config = dict(
    num_key_value_heads=9,
    hidden_act='tanh_gelu',
    beta1=0.9,
)
Each number is 128 + 24 x the weight over its row's rms, rounded and kept within 0 to 255. Layers, rows and columns count from 0. Numbers have three digits each. The size before them is the row's rms in percent of the matrix's.

# layer 6 MLP up, 2304x576, rms 0.0238, rows 1367-1386, columns 72-143
098:130172103106104131136130132140172116116154101138103132141153154141118138085114123117140149090119135111116086116119125101090107128160141168108142120139136155156106102138079142141147106116086098137091163165157102139137
106:103111098100156105129134147083120093122139129131112137098117175132133122106137124139120116114155090108134120118105164080158122121138133121131130117172144123167128128143100144089152132153123104115143135143124137155153
102:134187165102087098132165153126115144135144083102160141122120114144134099127135137182144133149187151132139113103131117091150143115107138150136166141114114078152120110161173130107099104109111097121162129133134139130074
106:129110137094144149154164099105172121156161098134083128148147127120099115074131101134110163130139133112149139069121135126111123165125081153151138054147132148104116119123116120209120108126141163085095132100124174132092
106:131147143136150150134141152100147134150150121107118149109158098111120173180121114139155104128161103152140099123118071126089140110148113105097133138075149154090135101131151137099171166084135089179175145129113120106117
100:103081084100126149124134134122118146133151132126100109121157150158123154134152120097133139129128126114156116135114118124136121107141136119132133134098145127124120119106119119129152124115132139155147094150122159178099
093:053169125091155123106150146094118130175120129110127127096101154129133089065103148129120132167140106126113134162095135126088145144147152158132088114131146097144102148142137145142114141118114145139137124142155093142123
088:113128121158108095174096141150068122125108109146136175141159130129126170112138101134120156117136102125142105177120141180101119118118093108140089109142148152122120128116112105132120162112144153150152146097119166123123
104:087116109131150099149113173126138123137127102098070177177138146113108095116165132162113124099129128083097107134126181148167130110138101134118117155120169159140093113115115126101142149072151138145170131104156140119116
103:119116136122109137131098122127146130124131114137131134107171117118093136153089151128099125140190101129136104136125111139166140096117121151119150108161111135158155132148172103155108112089129097125145133153133118128149
114:130123144170103133128117126108129136113168127109078111164149127114138164141096137162107160120119109122165153125157148145160086127157158160123132120104097131102114147130111128140150104118151098100137122153107134144117
100:094156116116113115139136111094102093134128117134134140129112107147108123124096171110139112120103132150121120110133141148154130085176118128132103124094182121089143108113123119131131163105139139147121118154173142135176
100:128132136120124139135150121092137156102145140085155099146112145115119143077140151147089134107132155154089149083089163138134126134112144140161136144159147135120126140108145102112117144134113141083147145150148127157086
092:155110124056133128123129134129131178104106138119121129152122155092148173089115139077154101101159146151122106110106164077075155149121127159150162102078152130108144162106111131098138147110148138092125111123135124169121
092:090156119145094124137142133146129108136133108109136120121159137141147089106134140105119101108111128129113135112092160149108159151139132113131117131156120137110122143108160114110144140152146110124122110112103116125091
102:159122145165061123127140159084101184106118121106121142097129134116097095092137141115126129163128127148083142164114151174137069122139100139137143091147151100100133119111104104102148164097126130123157099130112149134093
095:110127154136150101109149140137127120153172111118129129099138103122127143178138127137141111100129124104139144145132146146166164090159160154126111148133151215101086127080138129144129115122126135140115141104164107146128
105:108117110106108121130113131112109129150144084113113112092110142125123128066135151109105114124148160117096130148081144117110103123111167128131141100162138109104103136099123110133123147106126184134133154170168159112147
107:103154123122142124144136120141113142133118156089142135119080166115124115132122154112121132122118196151119080126122112141103148133149146097142115147156103132152083114120136116137113163102107148198143145145111165145134
102:111121116108121123159125132094121127162132128107120156181132126071094122121161122198110152165105143125119113090134131165103110131149100179148117117126119109127079081139161095122157129060129170134171114105121130146114
# layer 6 MLP down (transposed), 2304x576, rms 0.0211, rows 1367-1385, columns 72-143
102:099109129115110136131145094081154123161104123133122123117102081133158128127101117136097105128127078141132132142107113156140137097111117118154110117117121128119118064142184153134146153139129149111179132118112084116125
104:113135159123077134152157139155136146123121102135089099119183153117097130101122135158128129135137145161135096111111080134137132122136100136111092123146126113122131151135116132180122133103159141160097107142119133112140
099:150111130178097134127131137121123119112064163111153095162135118096152172130104122074158118170157164163167105150115081125137147147113092189131126120129120117147111130109125133132113183130160134169121112151116195118095
117:119133122110106143114088125120078113120155112127098128152157139152165057161142142160134115099130154151134144128148151131085196147148127160119130107128144091140131071129112149106089124110103095076128116144154070134130
109:181149127118135133123142127164131139141138115101181152124137113115106138139103121106105155122140124082130109135151108141137121145098144132110134119116198122100105110140132172172123098136144103117101152151114100110125
100:159127135090156119130125148104117098107120144106149119128166130178131137166144118176106090124145120095130124167113144140099108194112159101115159088106097102097137137132173149118122102143135171107155128174100126115128
079:159121132149097103110168107164087137145114121129149143120129121152118131126138146138121084144125151116121153113105133106181121117049115116114136150162148118136105129112099108148166125125099097123104149158137124101120
098:156111122121169123140138118115139122144112155124133140141136096131135131158147137123157138136115161118081123131138137108122152119173176127160155163097136138104143095114148169131121075183117107125129125151127085133139
108:096105099135123138133125110164122090118165125150117115132133142153113137154133118140106142127137135118122109113082114069135145164142131134103103097174125114158159150162148129097097131140143119137159163133101124102166
089:083182090098091137098159107144129104130134137120109116128131129126115115148110097089189151099129113083137096150141113157143113151160134155117100124133123165143139159143167116112109130107132134112109156096090117166106
116:131136124107131127121099155135135108133070165109166120124123164142161102158132119124117154136149140161110100157108136106134138097159126119135185131128121156133132150107148132187113094151129142154129141078095133159158
104:134136136123161125118156109113139103170114142124142155111105167173139118103140133093135133140140146138112159125129100178162107089109152177116098150162100153139096168088144115133182143121128135104106092129131156103133
107:169166149162176139132136120100124120087120149169144101141154127171115135131134137112149145100115099106100137131102109126138167097152152090132112146079108089120093142123165144138109117132125107137159117128125129134156
098:107121095121118122141100136100151120114180155129148139140186119127126107168143125176125143083099139121120131131164112154114109147116148076116121142174102115160127101132136125156129099122151134135140163138152154102153
085:155106112121138134109096091127101119124106082172100110107116138134109114204124138116119099154102120135157079099130107128122160126103120102122113172132136131173134102125085150152128102132132092133161147154129127104150
095:111146122085104118130120113108097133136120144152133167119120136127130163120124161092124103143129137098137127127170106090128135163105156108143105087096113187148137125113109083151153127150116103150146130190136111123106
095:166124107138128137159103120104110115130119149138139129159145120131117109089143135134103144132126109128099133111175112131110123142119100128133117110140121043177141083087102146126130109105102128147109129135070138125132
108:129129159115190134132127135133173107113134173150113099153083090090137112184181147139138096103119076168078124088092154096131156105116145146092118131090086146155118110174137130111193152121104091113141141129132099131143
107:156128158167127129129094109126135117109138169118131123147143094087125149125181181114123113122123123131115131162090095110150149100079142128137115134134122137094172105110119181131123115146128114117134165130118094139110